{"vocab_size": 2048, "norm": "rmsnorm", "norm_place": "pre", "rope_fraction": 0.25, "attn_scale": 0.125, "init_std_qkv": 0.022, "init_std_o": 0.00401, "beta2": 0.95, "seq_len": 1024}
Each number is 200 + 40 x the weight over the matrix's rms, rounded and kept within 0 to 999. Layers, rows and columns count from 0.

# layer 11 MLP up, 1024x384, rms 0.12, rows 580-652, columns 0-95
189,228,258,127,212,212,146,168,171,213,220,241,241,261,236,163,132,158,210,142,184,229,231,220,103,170,206,201,229,191,235,205,243,188,247,132,253,243,240,225,202,143,217,213,159,133,98,190,156,176,175,166,151,197,176,184,204,273,207,218,153,184,176,251,217,156,200,246,289,113,186,173,216,142,206,176,209,213,219,251,198,228,156,185,201,247,225,161,195,173,185,259,182,176,240,213
257,244,299,191,158,136,206,151,179,248,269,168,177,202,135,209,218,157,149,156,164,205,149,240,174,175,241,188,202,251,200,150,98,127,225,249,253,242,241,260,178,106,212,215,223,160,152,247,209,205,177,274,205,240,215,235,26,222,233,198,167,201,226,227,126,207,200,246,227,147,241,160,166,198,259,160,237,234,242,192,217,207,164,209,247,269,180,191,238,184,145,259,176,177,136,207
174,258,224,302,183,121,256,203,205,209,196,128,233,211,226,166,246,190,193,155,159,106,176,232,153,175,145,248,274,193,170,229,220,272,145,221,253,252,241,250,160,240,246,219,236,274,176,199,219,167,249,193,166,238,197,196,195,149,152,201,181,212,240,221,177,189,171,205,222,215,263,199,197,238,208,243,240,212,323,222,206,226,178,228,196,288,219,235,188,223,209,225,153,173,179,252
125,233,231,191,152,210,157,198,200,213,264,136,114,233,213,196,192,236,180,223,215,179,203,197,212,140,150,197,189,159,191,196,262,214,153,225,185,193,222,196,212,147,258,219,209,234,227,250,213,177,180,230,207,216,165,168,178,241,277,219,278,224,204,215,167,155,168,178,225,160,139,195,158,244,133,235,148,239,193,223,228,212,295,157,180,139,210,179,208,200,139,239,137,263,247,220
143,179,181,231,222,176,237,254,218,184,182,152,202,245,101,151,207,199,124,200,141,250,194,165,188,181,215,198,208,209,242,243,205,199,173,191,199,150,205,128,224,185,274,230,241,161,191,153,213,220,270,270,178,197,141,188,223,175,279,136,229,231,221,204,252,221,160,164,242,206,154,224,232,178,170,188,277,192,138,202,165,231,210,168,226,177,211,212,178,155,212,188,166,183,186,271
220,178,233,149,174,237,180,168,274,250,170,105,184,157,161,247,201,240,190,196,224,169,262,211,221,229,180,190,197,224,217,221,125,193,170,173,216,148,216,198,237,160,239,274,203,243,154,147,216,201,179,219,198,154,176,221,212,173,247,157,189,193,230,185,213,191,175,182,246,255,186,231,122,135,152,277,228,248,206,222,147,160,136,239,187,207,163,203,187,195,271,222,195,120,134,212
191,149,123,194,140,264,183,185,217,181,178,242,213,241,206,220,141,193,253,190,264,203,197,233,186,128,265,155,157,256,259,200,163,114,171,178,203,212,222,214,250,216,230,199,176,167,196,175,136,118,249,274,137,270,268,226,257,239,176,228,98,152,228,172,219,181,187,136,155,177,165,309,175,160,214,177,214,205,180,209,174,248,281,195,216,216,316,180,180,205,246,159,255,252,137,241
234,164,222,216,225,209,203,146,168,178,207,227,163,293,240,188,138,197,239,244,237,187,171,170,220,120,197,191,154,168,261,213,219,232,138,259,208,136,172,166,284,232,235,300,226,220,216,169,154,218,229,163,119,173,230,202,226,282,214,179,168,245,219,199,168,202,242,221,249,213,265,173,241,253,198,238,164,216,241,202,236,217,178,157,205,168,126,186,237,237,338,217,206,189,208,149
198,251,157,234,194,176,183,202,135,253,204,201,242,135,186,171,123,243,143,235,177,204,192,215,221,170,184,225,300,182,226,132,273,281,230,268,195,198,195,308,239,101,192,170,208,179,259,200,198,105,149,219,228,214,170,166,268,177,234,212,235,212,185,156,173,191,238,152,240,159,172,246,192,177,114,202,234,256,155,187,190,247,192,244,215,189,176,231,142,197,229,279,193,184,233,163
218,207,205,86,197,262,138,98,214,174,197,213,177,241,144,122,209,185,197,293,254,185,182,268,156,245,169,265,213,294,218,150,94,201,185,284,152,222,197,181,231,124,161,192,191,128,210,118,247,245,213,272,199,241,214,270,162,199,175,120,112,174,138,205,206,216,236,153,215,163,153,218,224,166,265,189,182,193,172,196,273,207,222,143,189,176,207,189,239,230,250,272,149,250,189,141
208,265,138,175,195,184,211,215,128,216,174,251,186,193,253,257,259,144,271,188,258,120,213,191,232,159,191,161,277,197,168,145,201,202,245,163,183,169,226,209,195,226,288,159,183,155,166,204,223,224,191,247,196,236,153,218,186,198,207,179,271,213,250,236,256,154,145,301,194,209,198,170,214,211,128,255,214,143,182,106,178,209,228,201,185,241,194,198,125,170,194,195,149,168,212,280
184,232,204,244,257,132,200,181,188,187,202,196,207,152,213,177,164,245,220,247,271,223,182,200,188,204,229,191,156,153,223,211,165,190,259,225,142,214,159,127,188,227,240,177,187,184,140,159,235,263,199,226,191,130,229,183,258,172,198,214,191,242,162,211,198,173,205,241,183,246,175,220,221,185,212,224,241,259,157,194,145,231,194,266,189,171,203,232,157,207,219,123,209,225,185,202
224,209,205,116,192,211,205,120,224,175,158,229,240,114,237,160,192,233,258,171,226,195,183,227,169,239,148,169,214,218,196,168,226,103,171,236,237,185,125,189,216,243,160,211,201,172,220,208,209,175,211,177,145,254,225,285,149,224,242,211,220,178,188,228,198,237,247,217,203,215,222,239,210,170,211,201,232,194,196,207,92,224,170,136,228,236,183,195,181,268,224,158,194,218,241,226
187,149,179,200,197,226,136,219,177,198,187,192,156,157,267,228,196,204,74,156,202,259,170,246,246,212,253,125,255,146,184,166,241,221,202,121,233,193,224,233,165,185,186,188,138,210,192,190,189,223,242,206,194,181,191,185,204,165,185,240,237,191,155,206,158,237,251,129,203,173,228,196,167,251,210,298,213,219,190,188,218,165,93,211,217,234,89,161,222,202,166,176,222,208,256,211
158,180,223,192,183,176,154,102,188,198,209,196,239,185,263,162,226,203,209,225,168,271,199,245,191,222,194,215,168,264,246,148,265,218,178,163,144,226,155,196,157,200,233,213,180,205,259,172,142,190,129,213,240,157,122,191,125,150,216,171,258,143,211,226,260,223,181,115,268,236,230,148,233,172,204,227,261,174,247,192,225,221,262,163,221,128,170,175,191,204,164,164,223,217,162,236
182,179,248,199,179,166,206,142,212,238,210,258,311,192,109,214,140,197,155,191,167,221,135,163,225,205,216,216,171,191,161,175,226,187,243,288,200,187,249,238,170,256,272,209,216,137,169,255,163,214,200,244,250,256,242,204,157,179,175,144,108,196,275,201,177,230,222,228,157,105,223,197,209,213,196,232,230,198,195,157,170,178,221,151,207,241,168,173,175,256,210,170,201,202,148,233
199,221,187,193,184,255,170,236,246,229,176,177,199,215,295,214,151,182,199,274,190,238,215,213,326,239,171,182,180,261,200,169,203,194,218,213,162,162,257,115,201,211,170,191,206,187,265,175,153,174,171,145,232,198,232,159,184,197,215,192,274,229,234,203,209,256,158,131,243,243,259,211,189,219,128,165,218,74,147,247,235,267,225,128,243,304,156,272,151,150,230,207,198,201,237,171
208,219,204,211,252,249,196,288,176,210,240,140,114,246,204,300,241,162,235,213,251,199,259,207,219,176,206,223,225,221,167,226,220,230,274,302,260,150,198,250,224,134,215,207,156,274,247,201,203,216,267,178,150,188,193,276,233,219,179,222,154,176,265,242,183,192,206,218,216,141,242,161,203,260,214,190,256,252,156,242,192,149,179,166,187,216,152,217,150,97,234,234,198,145,228,221
199,159,245,231,225,178,292,208,185,147,172,192,181,151,194,230,215,221,166,192,221,208,185,237,227,220,130,157,231,210,184,256,194,180,208,236,215,160,154,217,256,239,204,246,244,194,196,200,194,159,266,212,160,149,218,177,236,184,210,231,177,136,186,217,184,150,200,222,163,147,222,206,244,187,186,216,229,182,242,205,205,189,200,269,178,239,121,260,203,229,171,198,186,160,200,114
167,161,200,208,222,185,221,200,199,254,147,202,242,148,196,202,233,212,173,181,248,224,153,248,190,169,184,296,204,185,205,160,161,192,182,130,143,160,185,243,264,254,204,198,191,202,266,134,272,172,235,192,209,261,205,145,236,246,233,160,198,260,219,257,136,245,214,181,150,228,217,259,227,256,203,163,158,250,232,197,190,238,242,123,233,179,259,180,200,237,212,174,229,196,112,246
209,137,260,220,157,237,220,176,222,212,159,200,66,221,216,184,178,225,162,221,170,174,196,275,231,162,211,306,226,178,216,189,97,206,175,124,182,122,167,205,239,252,257,97,150,122,167,221,189,220,247,190,109,212,117,240,237,196,201,264,209,152,256,222,141,238,162,212,163,225,185,215,251,150,166,214,191,182,154,217,127,187,307,163,190,168,146,258,229,177,185,227,185,182,213,243
260,228,252,188,166,220,247,183,286,225,226,252,203,232,266,220,204,238,201,175,207,162,238,196,221,213,184,235,199,126,257,248,128,180,192,231,220,247,218,181,212,272,192,230,180,254,230,89,235,226,237,214,150,209,215,228,84,150,197,259,191,193,87,169,156,193,176,196,141,223,125,199,170,189,217,144,108,247,217,256,171,200,134,255,192,256,100,207,294,174,125,208,214,190,166,240
196,152,186,195,237,230,249,218,244,190,193,213,153,267,151,257,202,174,194,201,203,251,190,203,249,227,111,272,239,218,261,186,213,189,161,213,196,225,226,190,261,211,214,94,224,231,222,167,201,180,230,257,216,127,187,201,227,112,257,197,251,200,184,182,242,253,185,151,220,196,177,221,140,225,162,189,198,221,172,240,182,235,197,157,192,156,203,151,135,223,249,196,158,183,190,222
259,138,278,190,107,185,176,244,230,235,201,230,207,169,154,151,208,231,206,218,148,173,238,253,193,214,235,223,170,152,154,198,189,198,194,232,176,210,225,194,242,216,227,156,186,204,103,194,137,202,133,186,180,206,180,177,257,222,136,232,239,223,198,168,133,190,226,161,215,189,122,209,181,147,205,203,169,205,156,204,316,148,267,167,179,217,177,225,222,194,252,163,202,201,149,149
213,154,152,222,141,211,197,235,217,151,208,226,223,138,288,260,256,131,211,187,127,203,181,164,118,118,199,115,153,180,172,201,197,245,114,167,190,155,230,119,226,204,244,204,202,250,181,280,192,159,228,199,233,207,138,176,232,165,215,167,193,148,188,245,148,179,132,226,203,206,186,178,180,209,212,169,155,229,200,189,182,214,182,242,227,202,215,193,226,225,242,213,212,207,251,260
181,209,194,167,198,231,233,199,136,156,196,243,133,265,158,270,238,193,190,151,197,135,167,169,213,229,195,163,131,226,176,276,199,247,181,237,240,204,159,164,165,158,146,123,173,233,234,211,222,154,143,166,206,197,219,209,205,156,191,222,206,178,164,201,198,256,157,199,236,162,228,192,207,155,199,254,165,182,199,166,258,254,283,268,210,292,180,185,197,217,145,187,210,231,139,270
285,153,198,189,218,169,211,172,186,207,217,245,220,272,195,167,123,129,186,172,225,192,214,163,236,251,172,209,208,254,278,163,182,198,248,197,208,254,180,129,265,273,197,185,216,260,169,236,149,222,202,146,193,195,281,226,201,212,240,262,188,274,256,183,165,211,199,170,240,220,173,142,218,219,270,254,168,233,148,222,178,210,92,197,229,143,215,275,215,197,197,226,200,181,223,200
155,173,218,194,201,116,200,199,183,246,179,237,207,162,224,245,211,247,211,110,224,213,154,183,226,207,81,219,244,245,246,252,144,155,263,171,199,189,230,211,223,121,195,201,181,226,196,215,203,237,184,231,196,196,188,175,179,140,189,153,285,160,167,252,194,179,150,278,147,316,228,190,191,167,174,218,187,177,256,195,178,169,202,229,182,80,163,195,207,214,141,206,189,208,205,191
174,183,211,151,138,230,220,160,153,192,239,240,174,118,186,260,215,219,231,208,188,205,118,252,243,137,151,195,208,169,135,207,207,218,197,226,142,220,221,235,202,179,184,205,248,234,168,214,163,220,275,94,127,143,254,229,235,204,213,193,271,177,198,163,202,130,244,248,246,164,133,185,142,187,243,249,221,190,291,236,261,231,232,291,219,253,228,220,238,238,203,186,163,159,248,189
131,235,154,220,187,278,215,239,188,163,219,166,240,166,177,136,212,199,171,182,119,154,197,138,192,210,213,231,181,165,178,242,184,197,217,155,240,158,228,243,220,269,152,202,225,178,216,174,206,250,216,114,318,174,198,143,108,248,152,177,245,184,234,160,164,177,219,147,197,233,271,118,189,166,240,132,233,232,165,206,196,195,233,215,141,181,165,162,226,236,218,189,281,244,199,161
144,214,187,180,251,167,209,172,237,195,177,217,219,164,175,152,273,241,227,162,180,168,150,179,117,190,160,213,230,164,181,157,134,169,229,161,224,246,196,184,133,157,172,160,201,149,248,198,110,245,203,211,98,272,246,187,202,185,163,241,270,197,235,240,84,225,153,158,214,161,211,231,186,208,190,247,261,171,239,120,189,189,165,182,187,198,132,283,188,246,156,205,196,224,237,199
225,107,186,240,220,140,205,142,170,215,220,248,167,179,253,177,157,249,222,243,187,278,201,167,244,264,147,176,218,172,228,252,161,90,171,239,223,214,217,259,258,120,259,168,199,173,214,199,193,182,201,242,203,247,191,268,186,236,218,266,182,164,182,247,121,133,173,209,220,194,196,252,176,198,234,197,252,176,176,146,230,174,245,198,187,265,103,172,176,221,175,213,195,176,253,169
208,213,185,207,197,195,168,235,283,156,206,84,246,189,167,244,182,143,185,241,181,138,152,255,252,197,235,165,187,209,220,193,297,220,218,205,241,230,208,267,280,221,189,155,145,223,185,130,181,193,234,209,148,205,214,163,190,200,231,227,156,158,224,244,254,177,231,200,134,170,164,197,143,118,285,248,205,250,183,192,178,286,180,101,209,189,216,179,248,246,319,198,183,183,197,127
211,175,161,173,244,212,236,280,192,222,214,208,226,258,276,178,177,178,213,213,221,241,226,202,227,177,250,154,157,242,152,144,196,166,243,215,206,172,238,190,196,149,204,235,192,208,191,109,182,219,193,221,271,266,204,146,183,163,288,105,179,99,188,210,156,179,120,251,250,161,181,212,159,212,205,183,221,258,209,176,182,209,181,190,191,232,199,230,202,185,220,131,204,232,168,214
248,212,254,179,250,229,147,149,244,202,199,173,213,198,224,282,198,190,225,164,143,171,214,226,182,246,218,238,244,206,213,163,184,211,160,185,236,136,170,243,202,132,182,232,152,238,182,226,230,201,272,277,167,216,172,208,223,166,144,163,159,194,212,211,120,142,226,167,144,180,212,227,176,136,274,162,204,116,226,206,238,297,209,249,181,197,196,154,268,180,176,197,225,210,143,118
197,116,230,228,254,152,150,215,195,244,175,155,206,172,139,153,177,198,149,175,264,300,162,176,159,211,270,201,230,211,153,181,230,230,167,261,219,207,224,220,254,236,182,250,238,242,164,232,251,178,163,207,204,210,116,145,248,193,215,249,242,230,173,182,218,237,176,123,199,237,254,176,154,156,135,211,193,165,248,192,205,209,254,176,237,150,232,125,218,199,218,168,255,149,255,181
249,250,196,231,181,162,180,178,176,108,174,197,152,243,182,249,202,290,187,309,169,147,204,270,194,203,175,153,244,148,142,165,222,198,198,157,268,149,253,135,179,232,273,179,186,227,218,235,231,127,216,109,233,169,127,175,259,135,202,203,213,229,223,208,211,141,209,234,258,188,190,198,236,209,253,125,219,167,198,147,143,152,159,191,228,209,170,177,166,227,219,248,209,246,218,227
227,223,128,289,242,144,151,114,156,204,223,283,258,176,215,244,127,227,158,167,269,183,239,221,172,200,180,193,257,208,225,202,224,169,250,157,248,206,243,160,211,241,173,264,132,246,198,157,199,182,213,224,197,230,219,306,252,227,180,188,226,218,247,227,137,194,150,189,257,234,265,142,232,234,151,212,136,201,126,176,163,250,150,257,149,156,213,217,240,141,202,223,164,184,200,206
229,215,231,218,170,199,214,170,109,204,233,166,160,184,196,203,219,173,218,115,262,226,225,200,174,172,236,200,193,146,171,215,186,248,213,211,224,209,215,175,219,197,186,249,167,245,186,188,202,223,224,251,262,166,221,238,240,237,227,200,197,199,184,185,240,163,177,229,199,209,168,196,183,153,234,257,132,153,248,236,175,242,338,205,129,181,179,171,215,167,252,171,218,219,166,152
216,224,200,226,87,198,128,198,180,162,196,159,177,153,257,210,248,228,175,172,148,269,155,163,134,197,267,143,174,251,153,212,234,200,208,269,220,198,179,215,126,240,167,211,282,187,251,154,242,196,224,177,174,174,209,187,148,213,247,220,211,176,238,186,213,207,272,175,224,207,168,225,212,223,146,146,294,209,129,204,129,219,233,219,218,141,174,124,220,281,248,179,242,244,240,162
143,204,189,195,201,211,242,223,156,234,214,129,222,208,178,219,154,191,198,221,154,196,117,137,167,205,212,240,149,263,171,201,201,235,209,198,248,147,232,252,167,178,220,247,162,226,158,210,150,132,190,196,205,247,202,196,189,259,223,244,209,223,268,187,174,178,206,203,198,140,181,228,124,241,251,161,184,264,234,183,203,168,189,266,175,272,179,168,204,208,174,184,220,160,299,200
195,179,183,275,234,197,260,182,219,272,256,186,170,60,300,235,153,261,267,247,175,234,216,213,203,243,214,237,235,144,278,214,225,214,189,144,223,210,199,214,208,152,133,153,206,147,206,204,157,249,253,225,213,136,184,239,189,254,207,130,132,220,229,191,230,184,250,287,205,138,160,218,205,209,188,206,150,231,209,177,176,239,207,212,182,236,136,243,165,272,164,163,183,209,169,102
292,205,305,178,167,171,98,155,174,218,192,169,195,183,195,141,210,198,120,206,271,178,230,110,114,194,190,140,223,205,181,210,131,197,191,237,237,189,188,210,183,241,208,272,222,310,207,202,233,276,181,185,206,235,185,237,231,206,160,121,244,199,193,153,166,257,183,193,178,212,232,149,159,201,193,206,192,230,125,159,106,194,183,225,229,228,208,148,209,234,127,167,200,226,287,136
201,209,156,222,155,180,145,150,133,217,221,194,220,203,182,159,216,273,200,227,189,183,197,167,210,204,177,231,187,193,171,250,137,209,198,188,207,229,213,108,186,222,238,177,153,237,181,275,211,231,267,204,209,239,127,136,156,241,239,225,227,192,207,201,200,166,178,228,276,118,220,188,234,153,184,206,231,189,216,246,223,207,209,200,200,98,173,249,210,264,231,210,214,212,157,237
156,206,179,172,215,223,226,208,113,280,175,180,202,186,215,177,212,228,260,261,118,148,198,166,220,229,229,232,133,126,262,270,260,203,272,277,206,216,165,226,225,218,266,186,221,212,169,140,212,317,143,212,230,146,217,172,165,237,283,163,210,230,230,149,247,147,236,188,215,186,220,184,164,164,193,247,245,139,203,171,203,117,220,230,161,139,202,212,189,182,173,166,210,172,143,170
248,209,126,272,243,185,154,231,169,217,200,226,184,208,220,229,189,163,168,200,156,236,104,134,219,278,207,197,185,226,206,207,160,226,230,180,248,180,257,182,116,272,185,199,262,163,160,223,220,211,170,219,127,188,160,159,167,186,235,265,177,201,283,158,175,256,172,233,251,211,230,156,156,254,244,213,254,180,239,213,129,174,224,185,153,129,188,241,169,195,296,146,219,202,169,167
259,192,143,239,102,215,272,110,204,264,178,241,214,206,197,217,268,235,169,199,253,170,262,252,199,236,203,116,227,227,169,262,170,173,190,194,159,199,116,217,190,211,163,165,232,200,190,177,268,252,162,223,186,161,153,132,211,162,167,169,127,210,238,106,193,185,275,250,198,220,171,156,199,175,254,139,203,164,193,121,228,225,173,235,207,143,169,254,186,220,206,212,238,164,207,215
213,200,158,129,256,218,214,244,241,200,199,192,225,181,292,243,130,203,156,197,204,248,245,209,208,177,169,243,261,215,163,168,291,240,225,204,178,156,161,142,230,162,228,216,244,266,308,149,157,121,293,227,187,210,151,247,157,228,280,232,179,230,225,182,130,188,182,173,230,209,210,148,234,262,210,173,230,201,163,217,209,222,209,164,219,114,132,233,211,205,186,191,249,298,195,246
208,213,211,248,244,155,146,234,237,183,192,239,204,233,173,249,128,144,211,216,212,242,218,158,173,142,207,146,176,92,172,140,183,212,176,220,199,217,155,179,163,199,213,203,191,222,228,220,189,253,236,216,149,299,209,250,219,147,167,258,154,176,216,206,251,199,171,149,229,221,202,190,136,171,259,193,239,247,218,193,200,159,251,201,171,150,215,196,223,220,232,137,251,172,178,249
205,199,124,142,215,189,171,217,221,228,235,262,149,282,165,121,214,160,120,178,199,164,165,248,254,182,156,212,203,234,254,234,228,180,228,250,204,181,197,198,193,206,134,211,179,123,286,186,243,153,170,158,203,201,123,230,269,199,233,259,231,235,206,236,195,231,205,121,195,176,216,183,170,204,238,184,180,209,207,139,268,196,183,205,206,241,211,216,182,216,187,157,191,170,162,242
248,239,211,177,188,209,207,227,183,257,151,277,248,173,207,237,232,162,227,165,171,218,210,196,226,165,127,244,239,196,126,202,117,129,240,187,214,171,204,225,214,214,239,232,179,271,176,223,197,130,262,182,183,148,186,153,251,193,242,261,231,201,202,193,215,199,196,200,166,216,297,228,165,238,144,183,226,213,173,154,184,249,215,231,198,162,194,219,228,218,187,160,168,218,200,244
226,178,217,281,118,211,228,190,177,203,202,175,207,157,224,223,157,224,232,177,206,180,270,203,198,189,250,228,277,98,273,251,254,173,245,246,190,193,219,262,231,229,241,238,142,184,155,245,152,189,104,167,206,215,236,168,178,220,189,102,167,251,180,195,230,140,160,193,179,194,244,164,232,199,199,181,203,197,170,186,172,168,131,104,233,240,235,243,227,187,261,186,215,158,197,166
190,233,164,211,185,150,201,106,205,226,258,208,244,221,260,180,152,173,294,153,141,164,253,202,138,296,195,225,212,266,200,209,210,172,156,213,253,149,176,212,193,207,213,171,160,174,157,181,198,172,283,242,200,208,209,265,209,173,246,180,184,219,217,173,182,184,211,241,188,183,275,228,220,180,196,160,190,188,227,170,267,153,173,251,213,205,188,205,208,205,280,245,224,208,150,232
200,205,294,145,172,185,159,187,187,220,217,201,211,215,206,148,213,214,313,239,187,231,196,249,170,224,164,180,256,145,186,260,140,159,214,269,183,232,222,224,224,186,246,148,235,246,225,172,221,118,238,116,170,181,222,185,123,194,264,177,292,189,163,260,277,137,228,191,246,212,144,183,175,197,210,153,179,222,237,236,224,233,114,184,181,220,221,185,198,208,229,233,128,182,228,240
240,214,301,199,215,249,183,202,306,219,195,156,128,201,230,250,187,259,197,261,224,193,155,212,268,153,167,204,157,202,199,214,210,216,195,218,254,113,219,276,139,216,246,182,202,223,207,235,170,189,181,189,198,157,191,215,218,205,192,196,229,299,178,123,186,183,193,245,204,235,197,269,200,237,160,193,214,227,201,163,166,158,239,263,208,204,177,173,175,184,261,200,194,233,209,272
227,210,231,283,255,254,200,159,200,165,185,121,196,158,159,237,223,238,187,269,192,198,123,221,236,249,280,188,229,278,222,210,175,233,194,220,253,195,254,213,192,142,198,243,237,176,274,257,217,238,179,204,217,257,211,266,201,227,170,228,199,149,204,225,176,182,229,254,220,177,182,224,143,203,169,254,239,194,294,195,187,230,189,207,124,224,225,108,136,163,226,160,205,217,207,177
186,223,225,212,167,211,206,172,257,265,200,188,173,153,148,157,138,213,98,268,195,258,174,206,126,176,173,233,192,228,164,221,286,184,233,231,277,213,215,273,136,236,192,216,233,189,198,174,263,164,206,236,227,181,177,200,161,248,192,133,286,195,157,226,253,202,220,181,251,260,230,184,190,219,177,236,219,218,190,171,190,244,202,174,195,182,193,165,177,225,185,239,196,182,219,243
233,188,149,135,179,229,261,223,171,211,234,151,161,260,185,171,190,272,226,208,193,245,249,212,205,188,224,179,265,267,181,170,206,192,162,207,248,218,256,251,152,208,191,177,243,190,183,229,197,123,223,201,236,207,225,254,184,206,189,212,215,274,181,207,166,191,164,210,212,134,245,223,285,189,187,262,226,162,202,208,197,179,106,131,169,171,173,219,301,144,202,209,170,214,276,127
210,202,207,241,266,193,185,211,190,178,196,278,261,196,170,193,204,196,259,231,200,283,145,220,175,258,154,208,184,223,279,245,233,277,149,223,229,240,163,152,227,202,176,157,85,197,238,260,164,133,227,220,157,177,237,225,206,171,174,205,111,189,226,108,194,190,250,229,189,185,206,203,261,206,137,217,161,212,219,235,185,191,205,219,229,167,209,197,208,119,278,200,293,166,241,218
219,199,153,193,160,150,171,259,154,222,216,198,194,258,161,213,186,172,206,210,202,143,206,234,140,287,98,251,139,173,182,200,152,177,246,194,165,144,202,189,143,214,144,195,236,191,94,202,181,168,224,176,215,215,186,204,224,201,277,200,206,128,183,209,205,240,265,280,212,185,234,168,161,209,215,128,179,232,204,278,162,178,258,260,167,218,253,127,155,268,207,200,186,181,106,162
192,201,164,221,176,190,182,159,151,199,152,145,243,164,243,240,197,171,270,273,263,202,207,195,233,154,157,206,193,263,212,193,219,235,178,222,203,238,207,157,216,176,184,210,198,248,213,196,211,81,113,244,215,245,219,182,218,115,182,208,210,189,251,162,273,214,180,163,237,154,236,143,175,185,240,251,196,246,165,166,223,272,172,225,269,228,81,168,208,258,229,221,193,200,218,242
119,256,201,219,246,202,158,229,225,234,192,223,168,157,143,149,170,228,205,223,195,208,242,181,257,195,202,225,256,144,145,176,183,237,238,167,152,204,214,192,140,222,124,190,251,196,128,226,172,180,201,251,245,181,134,214,223,202,217,174,233,234,162,142,254,242,207,248,173,172,221,108,166,300,250,153,184,177,137,173,217,189,195,240,172,232,244,246,182,201,225,144,204,212,181,225
209,193,182,202,222,216,137,174,204,202,183,139,164,239,184,176,174,162,181,191,213,163,195,234,288,202,237,171,187,192,239,284,175,187,170,217,239,186,111,214,132,154,217,176,170,141,174,219,214,232,183,210,125,200,186,249,237,192,140,248,267,273,222,212,212,226,171,182,227,223,233,207,187,136,165,145,167,130,145,236,196,232,196,214,181,271,108,191,191,243,191,235,214,198,223,253
208,280,199,123,244,157,176,196,201,203,182,188,200,154,150,175,220,150,283,201,192,165,203,196,143,223,149,162,181,185,220,222,165,192,296,180,180,182,267,300,186,202,234,228,270,212,155,191,183,211,224,189,177,187,279,130,185,181,201,210,180,244,188,172,216,209,189,207,190,131,240,190,178,247,198,191,186,228,165,135,232,241,196,192,200,213,194,232,260,176,144,130,198,198,248,189
142,185,303,144,195,302,250,185,216,243,173,222,208,245,125,312,141,213,150,245,187,253,208,164,178,252,193,174,95,201,263,171,176,206,232,169,281,226,179,104,244,227,159,123,172,199,172,195,176,241,102,162,204,270,243,199,225,167,206,261,252,196,196,202,241,134,177,227,162,234,247,148,176,172,190,70,218,155,177,183,170,247,146,201,162,259,240,205,272,224,154,148,227,149,220,246
242,264,169,191,192,243,127,174,185,173,141,236,173,169,264,182,181,210,172,223,240,157,215,185,196,192,185,212,235,254,176,168,191,258,128,182,212,163,105,167,244,224,251,191,190,183,238,247,215,214,172,228,219,141,168,169,162,153,203,215,150,245,200,158,260,149,134,181,183,215,182,260,141,243,179,291,180,207,161,215,178,181,253,227,192,194,207,179,246,227,205,202,193,207,185,198
192,230,172,121,191,233,248,154,264,210,185,268,176,181,209,271,204,215,217,179,154,226,196,252,203,173,239,224,124,197,142,263,156,164,239,212,154,174,229,225,190,169,206,222,197,219,249,179,226,213,196,204,112,156,281,212,210,244,110,169,259,204,208,213,249,182,230,184,294,250,86,211,232,265,95,141,236,270,219,162,255,220,154,203,198,125,245,237,212,175,202,217,172,241,116,202
215,230,203,124,316,189,155,239,263,249,259,144,224,196,212,205,231,298,238,149,182,293,213,170,225,238,192,185,158,190,225,217,173,136,114,191,218,246,269,181,169,210,183,180,221,169,149,165,159,152,216,210,176,261,170,240,221,204,183,236,199,216,241,264,202,290,236,230,221,164,183,218,207,178,169,172,219,203,117,262,326,140,219,291,230,227,153,212,193,315,207,237,189,145,202,208
204,244,172,173,228,128,246,250,251,197,233,200,218,187,152,209,191,243,206,262,201,224,194,222,204,167,141,143,182,225,176,248,185,169,198,142,143,192,192,215,172,177,167,235,172,169,157,177,241,195,222,203,230,229,236,111,228,234,177,226,186,228,173,265,194,249,155,179,270,196,225,177,239,135,187,180,202,213,194,224,265,253,149,187,186,225,199,254,175,261,263,240,240,249,183,225
275,161,244,168,220,193,172,176,183,114,256,183,168,183,174,214,207,235,113,240,289,136,201,230,179,225,161,135,143,192,174,216,156,155,182,205,190,229,218,198,233,198,133,240,247,297,164,203,212,187,198,146,221,193,188,189,190,156,190,147,203,240,165,169,292,149,179,129,296,272,156,236,245,113,232,155,268,225,186,209,251,165,158,213,192,195,152,214,204,112,219,173,131,165,264,188
253,255,160,175,209,231,230,201,209,121,229,234,151,268,177,217,217,252,131,216,192,169,163,206,178,185,143,112,207,210,241,144,228,199,243,156,205,192,108,262,199,205,177,199,232,247,156,121,186,190,185,194,182,221,204,144,170,149,255,154,261,153,156,242,177,221,248,181,242,182,240,96,224,234,175,299,213,194,225,179,213,207,179,209,193,186,230,221,177,129,256,214,187,289,197,144
254,151,225,134,208,196,180,228,163,271,258,172,185,183,167,180,212,190,183,176,202,184,287,227,240,154,148,174,190,163,187,175,233,126,210,193,156,197,201,166,146,169,251,177,158,195,198,196,149,263,167,160,170,193,185,225,245,108,122,215,154,194,213,209,199,214,220,213,171,188,212,178,217,206,233,185,230,260,126,128,309,337,188,222,171,212,159,199,217,263,150,188,153,180,156,207
199,168,222,207,158,273,224,227,210,168,212,145,145,227,155,167,189,183,188,189,170,151,112,184,184,159,148,176,194,301,201,94,202,229,182,213,192,160,251,203,126,243,233,162,223,258,234,167,321,151,197,270,146,176,238,150,229,134,167,128,144,198,279,232,220,191,193,184,223,196,226,219,211,183,228,121,224,227,213,223,220,129,189,197,207,222,247,325,173,176,162,186,300,164,163,229